Each number is 50 + 15 x the weight over its row's rms, rounded and kept within 0 to 99. Layers, rows and columns count from 0. The size before them is the row's rms in percent of the matrix's.

# layer 5 attention output (transposed), 320x320, rms 0.0376, rows 59-63, columns 0-79
113:39 36 65 47 53 51 65 49 63 54 49 47 54 64 36 60 52 42 41 57 73 31 72 28 64 40 47 12 39 60 60 56 27 17 37 66 53 40 55 42 45 33 56 52 49 33 74 56 47 29 24 61 11 52 32 85 44 41 39 44 61 41 39 63 85 46 94 67 53 55 49 73 64 51 58 61 52 42 50 28
125:54 49 50 61 48 56 46 30 77 47 46 69 62 56 38 20 53 61 53 44 11 50 56 57 35 86 21 41 41 49 27 39 69 73 60 58 33 45 53 62 52 34 50 33 31 58 67 54 67 55 33 37 55 48 44 51 36 38 51 58 46 31 64 55 63 53 32 62 53 52 34 69 47 35 51 45 59 54 38 52
123:12 68 27 34 49 55 49 45 65 29 48 57 50 70 45 28 59 48 65 13 35 49 49 49 38 64 43 67 63 37 65 41 30 43 36 46 55 74 47 39 62 99 49 37 45 50 42 47 56 48 54 51 50 44 61 61 59 55 53 65 59 60 58 46 44 61 56 78 61 78 51 54 60 26 50 36 44 47 31 66
122:59 44 61 50 49 46 58 42 41 75 61 41 76 58 63 53 63 45 51 44 69 36 30 47 59 43 30 65 62 29 61 73 60 33 62 34 85 38 25 70 09 18 41 31 67 63 45 40 51 46 62 38 56 63 60 70 49 53 45 46 56 38 54 33 43 47 24 44 65 63 45 42 40 53 55 43 62 69 43 42
121:39 37 44 49 53 27 51 43 24 36 55 49 60 29 50 41 23 79 43 35 51 27 64 44 60 42 48 53 29 48 41 62 55 51 53 58 49 44 67 44 43 59 50 22 58 59 41 74 49 53 52 73 43 70 27 50 61 62 43 58 35 64 42 49 37 45 40 39 41 49 54 71 43 56 30 42 32 53 76 39
# layer 5 attention value, 320x320, rms 0.0303, rows 60-63, columns 0-79
110:47 55 31 38 37 16 41 41 51 34 21 59 62 28 18 40 49 52 48 11 24 40 50 32 49 44 50 43 52 39 57 57 58 46 45 54 45 27 65 38 69 51 48 51 59 45 70 34 45 40 41 67 56 88 45 37 34 51 73 46 55 53 63 53 65 54 60 53 75 54 56 56 42 55 50 65 45 67 51 46
110:42 31 14 42 60 68 39 42 68 23 41 21 35 51 69 47 53 81 34 63 46 49 61 36 74 51 48 56 37 38 69 03 35 49 47 74 45 38 50 48 52 31 69 32 59 22 46 48 25 49 76 38 57 28 53 49 59 33 78 50 37 74 58 56 78 50 44 52 54 51 52 65 52 26 50 72 63 63 55 60
110:51 72 72 49 52 50 51 45 52 71 84 57 59 46 58 64 27 48 51 26 30 73 65 53 58 56 36 43 78 37 25 59 21 52 65 68 41 66 40 55 39 47 53 32 62 62 67 72 54 67 48 70 91 55 43 49 53 62 24 57 78 36 48 41 79 36 51 45 79 45 47 79 34 10 64 44 35 50 85 60
107:39 47 40 19 43 54 62 59 56 40 50 81 53 45 26 50 25 43 55 31 51 63 52 47 92 37 63 63 74 25 41 68 59 58 60 54 22 41 69 52 31 42 42 36 75 55 34 51 72 25 32 63 36 51 55 76 38 39 66 47 56 65 43 44 61 36 50 37 36 61 74 40 52 50 26 39 60 44 36 68
# layer 5 attention query, 320x320, rms 0.0303, rows 64-103, columns 0-79
106:64 39 68 56 54 62 51 56 82 45 68 18 35 41 33 51 36 36 37 38 34 33 62 52 39 41 41 41 54 59 53 56 56 54 54 49 68 83 43 46 43 62 56 51 39 79 55 32 74 60 40 39 60 57 48 86 60 81 55 31 43 66 41 50 27 31 66 34 50 25 51 54 67 60 63 59 46 43 56 36
146:60 42 53 44 28 51 60 58 49 55 55 43 65 48 46 30 34 18 59 50 41 57 31 34 86 60 66 43 63 45 36 20 10 61 31 46 34 42 20 58 49 52 46 69 53 53 59 42 50 73 38 50 46 56 56 67 54 59 45 36 50 59 36 52 67 27 76 61 61 56 66 60 48 30 60 54 12 67 63 38
176:42 47 71 36 66 28 48 53 81 58 60 44 19 60 61 36 61 46 42 51 32 63 48 63 42 54 49 36 50 46 57 79 58 78 41 66 81 29 66 39 69 00 50 34 45 48 46 21 68 36 65 53 51 44 57 55 64 63 39 66 41 58 62 30 70 58 37 34 51 60 58 43 59 22 56 55 72 44 72 64
083:27 26 52 22 39 58 63 57 53 34 52 59 63 53 52 77 48 48 66 48 44 51 44 71 42 52 38 37 85 60 46 51 46 60 33 50 53 66 44 46 71 23 48 12 30 69 48 52 58 62 47 62 43 34 37 30 48 37 39 54 58 35 52 44 83 73 43 52 33 70 51 54 56 41 63 40 72 56 63 53
133:36 65 51 47 62 57 48 55 67 44 58 68 42 76 68 53 71 62 40 37 39 37 50 47 52 51 71 52 32 56 40 19 54 34 72 47 65 70 59 35 64 49 63 30 48 39 51 61 53 46 90 79 51 51 79 24 53 44 35 59 45 68 52 23 42 50 48 58 54 42 48 51 58 33 55 43 77 55 45 61
097:40 72 28 57 72 48 49 50 54 39 42 61 65 74 60 63 46 49 22 49 53 46 48 28 79 51 76 48 65 41 58 19 61 24 50 39 36 62 48 39 59 44 69 72 78 36 23 26 38 73 54 57 36 40 53 33 32 52 54 59 59 52 40 41 92 58 25 74 63 79 42 66 52 66 51 55 61 66 79 59
094:31 31 28 48 93 49 38 40 68 67 47 54 34 47 58 44 24 67 29 61 52 44 54 73 65 45 40 28 51 39 37 63 53 46 29 59 29 71 39 32 58 61 55 50 60 68 66 29 59 53 12 28 48 56 07 67 70 63 44 57 20 54 46 41 48 37 24 65 42 58 60 28 55 74 36 63 48 49 45 53
088:18 53 44 66 68 72 63 49 53 54 58 57 61 14 58 63 42 50 59 55 43 62 48 55 58 38 47 49 60 52 50 63 50 47 42 48 41 35 41 30 44 25 66 41 34 35 19 46 45 43 57 38 53 46 47 46 40 39 22 51 46 69 31 53 74 64 51 36 26 51 50 39 59 42 27 60 63 81 20 47
091:24 51 48 42 45 43 45 79 48 42 41 74 33 42 76 32 64 80 78 33 59 60 65 46 60 56 61 49 82 46 57 50 54 79 51 31 19 61 77 27 89 52 38 27 67 57 68 50 42 43 47 19 56 34 73 57 28 40 26 72 77 44 66 67 61 61 30 70 69 74 38 70 40 49 45 29 70 75 19 32
090:75 16 72 45 51 37 37 58 23 30 61 54 35 62 84 43 47 55 24 34 62 47 57 57 59 69 36 45 33 56 55 70 60 52 60 47 61 55 59 45 56 67 53 60 59 68 35 28 51 41 45 39 49 36 66 60 60 17 68 56 73 62 46 64 46 39 25 55 51 68 37 43 39 51 46 44 59 56 40 24
095:56 44 46 51 82 17 45 28 40 35 36 50 57 50 64 67 15 50 08 64 48 40 46 52 51 59 52 59 43 41 64 80 62 52 68 59 40 78 30 38 46 48 38 57 60 72 72 32 41 51 46 52 53 52 43 75 69 67 44 60 54 39 60 36 59 60 25 63 28 76 45 32 40 83 64 72 47 51 69 45
095:66 61 83 49 38 55 44 55 55 62 45 62 43 38 70 43 44 57 50 42 27 46 30 29 48 64 40 69 82 69 67 48 50 54 33 52 25 67 53 26 57 52 52 47 60 27 14 68 51 30 58 61 70 61 72 64 56 49 64 50 71 78 53 55 60 67 63 45 56 30 46 69 28 49 41 80 24 51 44 63
091:76 45 49 58 60 14 63 35 59 54 69 57 62 60 63 45 34 41 40 55 39 60 36 69 41 46 35 39 22 60 64 47 21 60 38 61 34 29 58 33 45 48 40 51 62 58 48 53 51 49 33 75 46 51 56 32 72 32 56 59 56 39 47 54 62 56 48 62 21 64 53 48 44 46 80 46 53 37 65 51
095:53 31 45 21 59 69 59 72 75 68 33 22 31 34 42 57 35 33 26 50 48 48 45 75 53 37 39 23 62 68 42 62 28 53 35 75 67 19 54 23 49 65 72 53 41 79 43 47 23 36 64 57 73 44 53 35 26 43 38 55 46 73 57 40 48 41 13 48 51 41 66 51 45 60 43 42 52 14 61 42
100:75 21 68 55 60 37 67 55 75 59 51 66 23 95 61 35 63 70 61 49 50 52 31 40 80 62 39 82 38 50 45 36 69 56 57 57 36 45 34 39 44 64 39 51 15 15 42 68 57 51 80 72 65 76 77 58 45 37 66 77 59 48 65 66 34 51 59 27 48 27 49 69 52 48 24 53 42 79 53 52
097:75 45 57 23 68 56 53 61 66 38 57 39 34 56 62 61 61 36 66 51 79 66 31 53 56 57 72 62 42 45 48 29 24 25 69 46 55 36 55 39 68 36 40 51 56 54 25 49 39 63 47 70 61 52 68 38 47 56 58 54 56 64 58 49 65 39 52 58 40 44 78 61 27 37 50 42 71 70 38 39
102:40 40 62 46 41 57 31 52 68 48 56 41 57 32 60 16 64 63 68 67 10 57 61 53 46 49 57 29 43 33 50 42 47 65 45 37 57 64 26 47 45 59 59 49 44 45 45 43 37 55 33 21 55 56 74 35 49 38 36 48 69 48 74 58 51 59 62 32 19 49 39 44 49 55 68 46 60 49 44 44
102:42 62 44 47 59 95 52 38 55 35 73 41 48 59 73 48 49 60 44 44 64 35 48 68 45 36 31 53 64 61 78 63 75 34 68 43 67 19 44 36 43 61 45 39 80 41 33 37 43 45 43 55 35 51 35 17 24 47 48 53 37 61 40 40 74 65 35 39 38 38 67 61 28 71 43 67 48 24 47 63
088:20 49 61 72 52 35 56 77 56 64 61 51 37 47 60 71 53 70 53 72 47 55 50 56 72 32 42 51 63 46 65 60 48 58 44 66 36 75 48 49 30 32 52 50 55 54 69 72 49 34 46 63 66 42 52 41 62 25 39 74 34 39 47 77 66 69 60 39 52 76 47 58 44 46 49 53 65 54 50 66
101:58 63 48 33 42 60 32 50 53 49 31 98 76 72 32 60 52 20 48 45 59 40 54 63 75 52 60 58 76 18 42 53 66 59 44 71 59 74 46 60 54 44 56 56 74 48 86 49 54 84 45 43 68 32 53 58 73 23 49 46 34 30 57 39 71 48 26 70 50 34 45 34 62 81 54 47 40 67 39 43
097:21 50 17 24 36 40 43 72 50 52 35 57 45 55 58 41 47 50 47 50 50 46 48 73 56 29 59 53 57 62 67 53 62 53 55 33 60 67 55 51 50 30 57 68 50 45 28 30 53 71 71 64 72 47 13 70 21 47 51 61 41 60 57 36 37 12 51 29 34 58 46 45 23 46 39 41 52 44 59 25
104:58 47 50 52 56 60 52 62 48 64 53 69 58 42 48 55 25 39 70 80 61 60 47 64 55 30 39 47 55 56 23 46 67 58 32 42 41 86 27 44 50 46 32 51 44 63 55 45 60 51 29 38 58 48 38 37 61 51 42 46 49 32 59 67 29 47 35 55 56 51 61 52 57 53 61 17 31 32 49 61
103:50 58 35 58 49 20 65 52 31 30 47 35 52 41 44 57 22 57 20 64 46 52 38 18 49 67 67 67 38 52 56 40 26 50 49 52 03 63 38 30 49 54 25 54 50 29 57 62 53 51 48 65 47 47 50 64 79 55 56 49 45 24 48 50 80 27 41 63 67 51 54 38 71 52 39 23 61 79 71 64
098:54 43 44 37 36 38 44 30 53 58 59 66 54 70 42 93 42 61 21 43 38 34 48 55 42 39 26 25 65 52 44 60 34 28 43 40 64 53 33 61 51 69 55 38 49 51 72 32 38 56 68 75 52 50 51 49 49 53 62 60 42 77 72 47 34 46 26 53 62 31 62 28 44 65 67 24 58 54 66 50
102:55 17 67 60 56 77 69 54 36 46 56 46 32 42 44 52 53 50 47 47 35 45 45 36 56 46 34 39 23 52 23 49 47 39 56 52 47 70 47 39 39 69 41 59 52 50 35 40 55 59 64 49 44 10 59 43 53 44 47 65 42 71 11 38 44 41 32 68 57 67 58 42 40 64 56 16 39 52 27 60
100:48 72 46 33 40 25 89 65 58 42 59 68 46 55 50 47 32 28 38 66 48 53 50 55 79 60 66 48 46 36 64 34 63 39 45 33 26 23 69 44 68 37 42 59 38 52 54 59 46 50 38 70 47 52 42 47 62 36 52 60 44 40 55 58 70 53 75 49 65 85 48 41 35 63 65 34 49 35 27 44
098:35 42 28 45 17 53 26 51 41 72 40 34 55 13 56 75 41 32 46 57 43 43 44 66 45 61 71 66 44 42 26 55 52 12 52 46 37 74 44 50 07 69 46 74 52 58 29 75 66 47 53 74 49 72 28 20 66 37 47 64 69 49 35 33 39 41 54 44 34 19 46 56 55 57 38 60 33 32 47 49
102:42 38 42 25 56 55 47 84 27 71 61 64 52 70 35 51 57 31 62 58 33 61 24 63 32 44 24 53 49 53 51 65 45 80 29 02 47 46 38 32 61 39 80 52 28 57 00 56 53 48 60 36 39 54 49 30 52 39 48 52 56 46 41 00 22 68 76 30 39 80 57 42 54 37 73 47 37 85 51 63
099:41 37 44 50 77 29 52 52 63 20 51 20 52 48 62 42 44 57 65 63 48 42 58 40 87 24 64 38 12 66 16 59 38 20 44 51 49 47 67 52 44 78 60 70 36 42 57 79 61 61 40 64 55 45 40 61 55 33 44 54 49 61 41 32 02 23 58 39 31 22 43 47 52 39 59 40 54 42 59 46
094:42 43 43 46 49 56 66 40 34 38 48 53 43 47 64 62 15 52 50 78 33 58 48 58 76 30 74 61 61 50 58 47 70 35 42 27 22 51 53 37 46 44 36 27 61 27 42 32 41 11 54 71 47 47 43 40 53 51 54 57 76 47 37 58 42 49 23 82 21 77 57 39 46 63 41 51 35 59 54 57
099:56 68 59 34 90 53 58 50 50 73 58 00 47 73 48 47 54 46 43 49 69 58 40 36 60 39 48 66 77 53 44 45 55 42 34 42 36 70 56 33 56 42 44 33 65 66 43 57 33 39 85 65 67 50 52 69 52 60 42 59 62 40 42 67 55 44 34 68 65 41 51 33 53 81 23 48 70 47 36 85
105:26 65 68 48 33 39 45 37 72 41 54 53 78 34 58 67 38 57 60 54 56 69 39 52 65 74 48 63 56 74 51 54 53 85 43 38 63 31 53 43 25 66 56 50 55 61 71 56 29 46 37 83 62 68 36 48 67 31 30 63 38 60 27 45 47 48 29 48 57 79 51 31 37 51 51 51 29 41 55 51
086:67 78 64 55 47 61 64 43 39 26 62 35 58 55 39 44 92 46 55 39 40 32 65 40 64 64 56 77 31 78 33 44 70 29 47 75 58 63 76 58 37 80 48 44 53 52 63 51 37 60 57 38 47 70 42 63 18 60 70 42 58 53 61 60 33 32 47 56 66 09 35 61 63 35 57 47 33 52 27 53
096:55 42 71 60 53 37 73 51 44 50 58 14 59 42 48 43 44 55 43 49 48 29 40 52 41 40 29 47 41 63 19 99 44 38 53 69 34 42 36 40 43 35 50 57 77 62 46 74 66 65 59 65 46 51 59 48 38 53 50 45 53 31 45 50 62 52 45 45 62 65 44 37 60 32 72 60 52 40 42 68
101:46 39 53 40 64 43 51 32 61 35 35 38 33 51 31 38 48 62 38 00 40 41 56 40 43 55 57 25 43 61 45 37 47 53 39 34 81 54 59 68 55 67 41 29 70 59 55 30 58 66 72 25 09 21 43 51 18 90 71 37 70 42 82 72 42 50 55 25 59 37 61 71 65 50 50 53 53 65 72 62
087:46 16 48 58 70 53 38 45 63 42 64 71 40 36 47 44 44 63 38 52 47 35 41 59 52 52 59 18 52 57 67 72 67 31 55 39 67 59 41 48 67 37 55 36 75 65 75 50 77 54 58 45 48 14 49 52 26 62 24 46 36 50 48 27 60 37 30 31 28 72 75 46 65 62 45 50 66 44 49 56
085:35 30 09 48 44 33 37 56 75 52 58 71 62 55 49 66 99 37 58 25 59 38 68 75 66 42 51 42 69 35 69 45 81 48 30 43 50 35 30 39 65 32 75 11 33 44 69 55 47 41 41 65 41 51 59 38 60 31 38 71 47 55 46 34 80 64 53 42 37 69 59 63 62 66 30 56 82 49 41 57
094:21 45 39 48 56 82 55 47 23 60 27 64 34 54 44 32 70 45 27 47 68 53 71 53 60 45 74 49 69 39 62 47 68 43 60 70 67 45 54 56 37 29 47 77 38 36 41 33 51 46 23 59 42 37 41 47 31 68 34 26 58 36 25 38 41 31 32 40 33 45 57 65 43 48 17 52 57 43 38 55
082:80 56 60 59 48 51 73 51 52 45 45 61 63 54 47 43 57 32 14 58 77 49 28 34 53 69 39 71 52 50 54 42 58 39 67 58 61 42 65 47 39 51 65 67 67 82 48 56 54 51 57 47 61 67 46 47 67 61 51 55 56 78 36 39 58 53 43 35 56 32 40 27 45 35 44 35 19 51 47 36
099:69 39 41 75 60 39 47 51 64 45 66 76 32 48 64 36 27 31 59 50 61 46 50 60 45 38 58 48 30 35 49 38 44 60 66 52 47 56 55 36 36 28 22 71 48 54 80 34 66 57 35 27 66 56 54 36 51 50 32 51 42 42 48 41 62 36 53 54 55 58 49 47 35 44 57 38 57 40 73 53
# layer 5 attention key, 320x320, rms 0.0303, rows 64-102, columns 0-79
099:34 51 51 33 33 40 45 60 53 60 37 73 59 48 74 54 45 51 49 77 53 49 69 51 50 51 60 49 44 41 40 33 66 59 56 59 37 40 47 63 65 53 50 47 61 49 46 64 57 68 42 61 70 38 61 50 45 20 25 59 22 47 60 49 88 50 45 56 39 84 44 53 25 57 45 55 67 59 59 51
094:31 64 21 59 51 69 43 50 37 51 36 71 54 61 45 80 60 60 50 76 32 42 48 48 47 22 53 19 42 55 43 71 62 42 33 25 68 36 59 58 48 38 80 60 56 25 38 53 58 48 46 39 18 64 34 44 86 60 57 39 45 71 43 26 41 50 42 60 43 87 46 65 34 71 61 43 67 43 49 37
098:51 61 56 45 72 55 25 37 73 48 61 41 73 43 81 38 66 54 36 47 39 48 46 62 79 40 49 48 60 48 42 43 55 32 58 25 03 62 60 27 25 84 59 64 64 20 27 59 50 31 37 43 35 79 54 54 47 46 47 47 76 49 63 48 55 41 36 52 42 57 33 66 61 74 49 71 52 73 45 51
083:60 49 57 69 44 65 58 48 60 51 33 56 80 49 57 61 34 58 39 33 47 42 82 32 47 32 47 33 56 36 59 46 40 37 63 53 45 41 80 64 47 65 52 68 57 42 36 76 58 73 55 44 73 64 54 70 80 27 37 40 44 71 72 32 19 39 58 50 46 59 61 39 38 55 28 44 32 45 58 54
092:52 46 57 27 58 51 53 34 41 52 53 62 52 62 35 33 51 63 44 72 69 60 45 48 12 68 48 54 19 45 31 95 37 44 66 56 44 38 41 40 34 67 42 61 79 59 60 41 34 45 61 24 26 50 28 72 68 35 55 51 67 13 40 53 56 57 61 44 30 40 48 32 29 34 53 61 48 40 36 46
082:64 45 83 54 36 48 45 54 49 54 76 57 40 33 45 45 29 42 52 50 47 58 65 65 32 58 42 46 37 48 52 51 37 74 62 54 74 50 48 35 37 60 51 51 48 50 62 52 55 35 49 46 75 69 46 91 70 19 59 32 19 37 46 80 46 38 47 55 37 49 70 50 27 58 70 54 19 39 39 60
077:47 45 71 40 39 61 35 39 58 38 57 53 52 43 55 70 46 60 58 30 39 56 47 42 62 63 35 36 73 49 54 42 40 54 61 53 50 69 50 44 41 53 66 43 66 37 59 54 50 50 55 54 43 34 55 56 25 70 75 51 87 10 48 78 57 47 47 45 59 48 75 62 48 63 53 27 79 52 27 36
100:35 59 38 50 42 64 67 58 58 18 35 21 38 47 45 52 56 56 43 52 47 69 34 38 26 63 60 44 58 33 20 53 50 26 42 34 55 65 61 62 45 69 57 64 62 95 55 63 30 36 52 70 31 27 52 48 32 53 42 71 42 30 56 48 04 43 40 26 59 18 58 43 66 52 70 43 10 49 42 52
085:46 37 56 56 41 42 55 73 56 63 51 69 56 44 44 57 52 47 34 42 65 65 43 22 52 65 43 38 79 70 63 58 64 51 74 58 23 42 40 35 35 24 46 61 38 55 42 58 29 93 46 57 54 51 71 34 53 44 60 54 36 48 82 40 25 44 50 74 57 50 43 50 64 61 52 13 44 34 62 55
090:03 41 33 62 63 68 50 27 45 48 42 12 61 41 34 51 65 30 52 55 54 44 27 55 47 61 64 50 61 54 30 62 64 73 15 42 61 57 63 52 39 46 46 24 74 63 64 45 65 69 58 27 42 66 40 50 61 56 50 66 43 35 38 37 49 51 30 52 43 54 61 63 68 37 68 53 27 67 32 47
097:26 50 55 46 30 51 39 71 38 46 58 27 48 39 59 35 30 70 92 74 50 63 55 58 52 44 19 38 13 51 66 73 45 50 57 74 50 44 44 57 70 49 29 61 60 44 22 54 65 52 40 35 54 25 67 43 53 40 43 18 75 75 79 37 29 69 42 45 71 78 56 67 67 15 44 50 54 36 61 43
115:33 45 55 42 51 49 61 60 47 89 23 25 42 54 38 43 35 72 58 73 60 62 42 71 59 34 29 47 66 56 58 66 69 52 60 80 58 51 34 25 21 49 61 74 46 28 61 49 25 30 40 32 38 59 72 65 67 43 30 47 59 49 51 39 38 46 51 58 44 66 66 39 55 52 54 60 23 56 56 60
090:79 67 31 59 48 27 37 28 46 56 48 74 77 41 64 58 42 18 31 64 62 14 68 38 35 40 62 61 37 43 64 55 69 61 34 36 47 44 54 40 66 67 57 42 61 33 62 54 48 61 39 34 46 75 55 58 79 70 51 43 41 51 61 54 75 61 45 60 67 63 24 54 39 67 41 75 47 51 67 66
089:47 35 43 29 67 85 50 73 51 62 64 22 45 67 33 57 69 43 40 48 57 33 43 55 49 66 55 38 49 48 53 42 43 11 69 60 60 30 44 42 52 50 39 46 70 56 41 56 28 56 72 77 76 57 57 41 35 41 48 59 56 75 56 56 53 29 51 24 49 64 21 50 46 61 32 58 50 53 72 34
094:56 69 43 74 44 42 49 44 47 62 75 60 67 49 61 61 37 43 56 57 59 34 48 61 37 62 31 60 36 46 31 51 54 32 88 42 32 28 57 59 78 53 44 46 35 56 33 82 51 58 52 52 57 58 61 62 42 38 86 39 15 65 49 23 37 58 33 77 81 48 35 33 53 60 47 47 77 74 66 53
107:74 33 40 39 83 34 84 56 40 28 62 25 45 32 65 58 66 40 44 77 46 34 27 43 46 52 60 35 61 38 58 19 43 52 55 77 78 36 76 51 32 28 69 46 56 59 34 65 26 52 56 50 76 37 48 42 60 38 52 38 73 61 60 70 47 31 36 57 35 53 45 66 34 57 38 48 28 57 50 37
101:54 43 63 46 40 41 30 51 45 49 54 43 41 32 71 76 46 49 65 83 62 52 61 41 45 37 60 32 43 37 27 53 34 48 25 35 17 64 53 56 65 52 38 41 35 41 69 48 42 53 61 70 59 79 66 67 55 41 54 53 82 68 36 70 41 49 42 71 45 72 41 51 67 58 44 23 51 37 18 55
106:44 67 46 36 72 63 53 55 62 37 59 24 49 50 33 76 58 59 44 42 60 41 50 39 70 67 58 60 71 50 50 35 50 62 50 62 75 33 49 42 40 63 40 45 60 36 47 46 70 18 54 45 40 25 29 34 34 36 34 56 59 39 27 60 43 37 70 65 48 48 48 41 40 36 55 69 69 24 36 56
085:24 57 52 39 64 56 50 69 40 57 51 72 46 24 73 51 51 55 48 57 59 48 77 41 39 64 49 49 38 51 67 67 39 52 39 54 50 47 58 43 32 56 54 34 39 71 69 56 40 47 60 62 52 51 56 46 73 38 49 40 31 57 27 64 50 23 39 29 47 72 19 47 45 17 68 55 45 24 58 47
114:75 48 48 00 48 62 45 52 53 60 73 74 53 72 28 39 52 36 54 18 50 45 54 58 56 39 37 53 84 36 18 53 60 59 32 67 60 96 44 54 55 78 51 58 59 43 53 58 23 40 62 44 74 37 47 67 48 35 49 54 50 74 56 31 74 77 41 78 29 54 36 52 68 61 44 40 54 55 67 57
106:28 64 48 26 60 57 79 62 66 57 47 50 36 43 53 51 85 51 65 58 38 51 58 54 52 15 37 15 53 42 42 56 50 54 56 46 54 62 34 46 57 33 60 40 29 41 33 53 41 73 72 62 55 33 37 51 56 77 72 55 34 60 33 52 54 31 37 37 41 69 53 14 31 40 40 57 38 39 59 68
101:63 40 54 44 56 86 23 37 55 27 46 49 44 29 41 53 32 54 66 70 46 61 09 49 48 56 47 50 30 42 26 59 55 67 39 51 50 67 39 46 55 97 74 60 58 55 40 54 79 36 67 66 41 61 35 84 83 36 53 27 65 33 64 68 48 30 52 57 50 45 31 47 62 47 79 33 36 42 63 40
111:44 52 67 56 55 32 64 68 40 44 27 54 36 46 65 63 37 45 40 45 45 21 45 59 40 57 57 36 55 40 66 50 45 50 60 52 15 54 63 53 56 44 35 57 65 48 63 52 29 26 56 30 54 58 59 51 67 36 41 23 67 52 60 59 58 38 65 96 32 60 57 60 62 33 66 31 65 84 47 45
111:51 74 67 28 39 27 53 68 45 51 62 51 54 54 67 60 58 52 43 49 71 61 47 62 31 12 51 22 50 55 21 34 48 48 53 68 60 57 29 51 38 53 44 39 45 45 79 26 53 59 46 50 57 85 47 57 41 37 83 63 49 53 47 51 40 41 18 42 68 42 55 35 29 32 60 42 48 51 71 45
111:29 48 35 45 52 68 52 55 42 48 67 53 28 75 31 45 44 60 55 61 29 53 16 48 46 54 61 53 25 55 32 29 44 15 73 40 35 37 34 51 24 54 56 51 60 71 35 64 78 40 71 46 55 22 46 38 34 52 45 69 61 49 43 70 51 57 63 42 51 81 35 39 25 33 64 57 79 54 41 44
116:45 47 20 51 52 48 31 40 41 46 43 74 79 44 34 31 34 47 46 65 65 26 41 45 78 48 40 40 33 42 48 39 59 19 65 35 16 56 51 51 46 37 59 34 25 53 39 59 41 56 53 49 44 71 25 50 56 38 32 43 58 43 57 82 31 51 58 37 46 50 41 54 32 20 55 38 25 51 53 60
112:33 54 30 58 23 55 49 64 61 33 52 20 78 52 45 66 43 46 51 43 65 45 37 55 45 56 50 59 54 48 43 74 51 61 48 61 43 60 44 80 13 31 37 66 47 66 20 77 73 52 44 63 51 86 19 29 58 43 42 40 40 56 57 40 41 43 66 50 56 60 39 62 40 49 55 26 48 69 61 66
108:26 25 66 19 58 48 48 45 45 51 40 41 59 26 46 54 53 10 60 46 49 74 53 58 34 20 48 65 42 49 61 55 62 62 32 18 66 28 33 79 50 65 58 18 54 40 50 64 45 23 49 50 62 52 28 52 49 40 65 76 72 64 39 63 48 53 84 53 50 82 55 70 38 64 94 51 34 70 75 36
116:06 57 74 70 51 27 40 62 56 36 50 54 41 35 68 60 54 51 47 50 50 62 55 43 56 66 52 51 34 48 29 46 40 27 47 84 54 44 65 59 76 31 28 56 00 76 45 65 45 60 27 67 41 50 62 63 54 42 57 57 44 50 31 52 22 33 60 43 26 43 49 62 49 36 43 55 64 43 51 63
104:18 51 10 47 56 51 54 29 56 42 31 52 50 64 63 67 56 43 56 74 40 31 30 26 70 44 40 65 77 37 64 79 75 42 37 45 34 72 37 39 40 53 38 45 32 37 44 45 69 42 61 45 49 45 51 36 70 43 51 50 57 33 58 79 15 10 62 68 26 46 46 60 63 59 53 50 54 50 48 31
108:51 38 28 43 58 41 39 58 38 65 57 36 36 50 55 34 53 32 61 61 48 59 54 48 70 39 62 49 61 39 56 41 32 51 70 63 28 71 54 49 48 43 52 45 51 54 53 70 35 52 64 65 64 36 81 57 60 59 44 45 34 57 65 69 47 50 43 50 46 34 38 45 50 78 36 40 40 47 66 74
110:51 48 25 56 35 46 39 39 56 28 47 57 56 22 48 52 46 31 73 44 80 85 35 37 33 25 41 69 69 48 55 45 56 58 61 69 59 68 45 40 62 44 48 41 60 71 84 52 15 37 59 71 61 72 70 45 58 49 21 47 65 54 42 45 48 41 43 57 38 58 37 36 58 65 23 54 50 40 65 48
096:57 27 39 59 55 42 46 36 61 80 58 40 50 48 58 25 48 60 65 56 69 44 32 51 37 49 61 41 40 76 54 57 36 79 55 21 61 40 40 46 48 43 15 42 40 76 54 56 55 50 59 49 65 45 66 57 48 65 37 57 84 43 61 45 67 59 50 30 38 57 51 48 43 52 09 53 81 57 70 41
106:35 48 38 63 28 49 56 70 51 43 87 48 50 34 39 35 39 45 50 44 59 46 34 52 42 35 92 52 55 52 57 16 43 40 64 54 54 44 48 64 54 54 30 73 40 66 37 63 62 54 45 60 53 37 32 54 60 31 39 29 59 41 45 35 44 50 64 57 55 37 52 46 30 30 62 29 26 69 66 44
110:67 42 60 51 45 50 79 75 41 56 56 24 44 80 43 63 41 33 54 64 46 61 46 42 68 29 49 72 41 64 48 64 76 60 43 61 53 50 43 60 37 62 46 73 54 57 64 48 76 28 39 50 48 52 65 56 30 55 41 58 47 48 55 39 33 56 71 50 48 38 41 23 57 43 39 53 77 62 52 30
072:35 58 33 47 52 39 38 52 51 61 50 29 76 37 62 56 25 42 70 40 57 53 19 75 54 45 25 68 28 40 32 38 45 63 53 31 55 54 53 50 50 32 62 50 31 58 43 45 70 55 36 39 71 67 35 57 70 44 63 58 71 50 61 58 63 74 34 73 43 41 32 33 51 53 43 71 35 69 65 26
084:57 62 58 64 69 39 60 54 32 74 36 73 51 61 44 53 33 66 26 48 42 47 42 39 25 39 51 48 28 45 44 49 50 28 45 61 29 61 44 50 32 63 45 72 41 66 41 53 36 77 45 50 51 43 37 53 59 28 44 43 17 35 58 40 25 78 49 53 66 53 37 33 64 45 64 40 30 47 31 46
106:45 49 19 51 51 24 32 47 39 09 80 35 77 71 44 43 52 34 54 51 31 25 64 38 52 65 41 71 67 39 45 29 46 41 41 68 50 49 51 46 69 59 68 33 79 66 45 71 56 20 44 38 28 51 77 47 69 41 32 48 61 65 62 38 71 44 60 22 19 56 38 44 83 30 63 41 59 54 24 42
096:40 50 68 59 55 73 29 41 62 42 65 54 41 49 62 34 67 83 73 56 58 48 81 60 57 52 57 43 28 54 28 81 59 58 25 32 75 52 48 29 78 50 42 22 22 46 49 73 47 55 49 50 46 70 55 62 65 33 49 71 08 39 58 59 57 67 76 61 38 26 55 78 48 34 59 43 56 83 55 61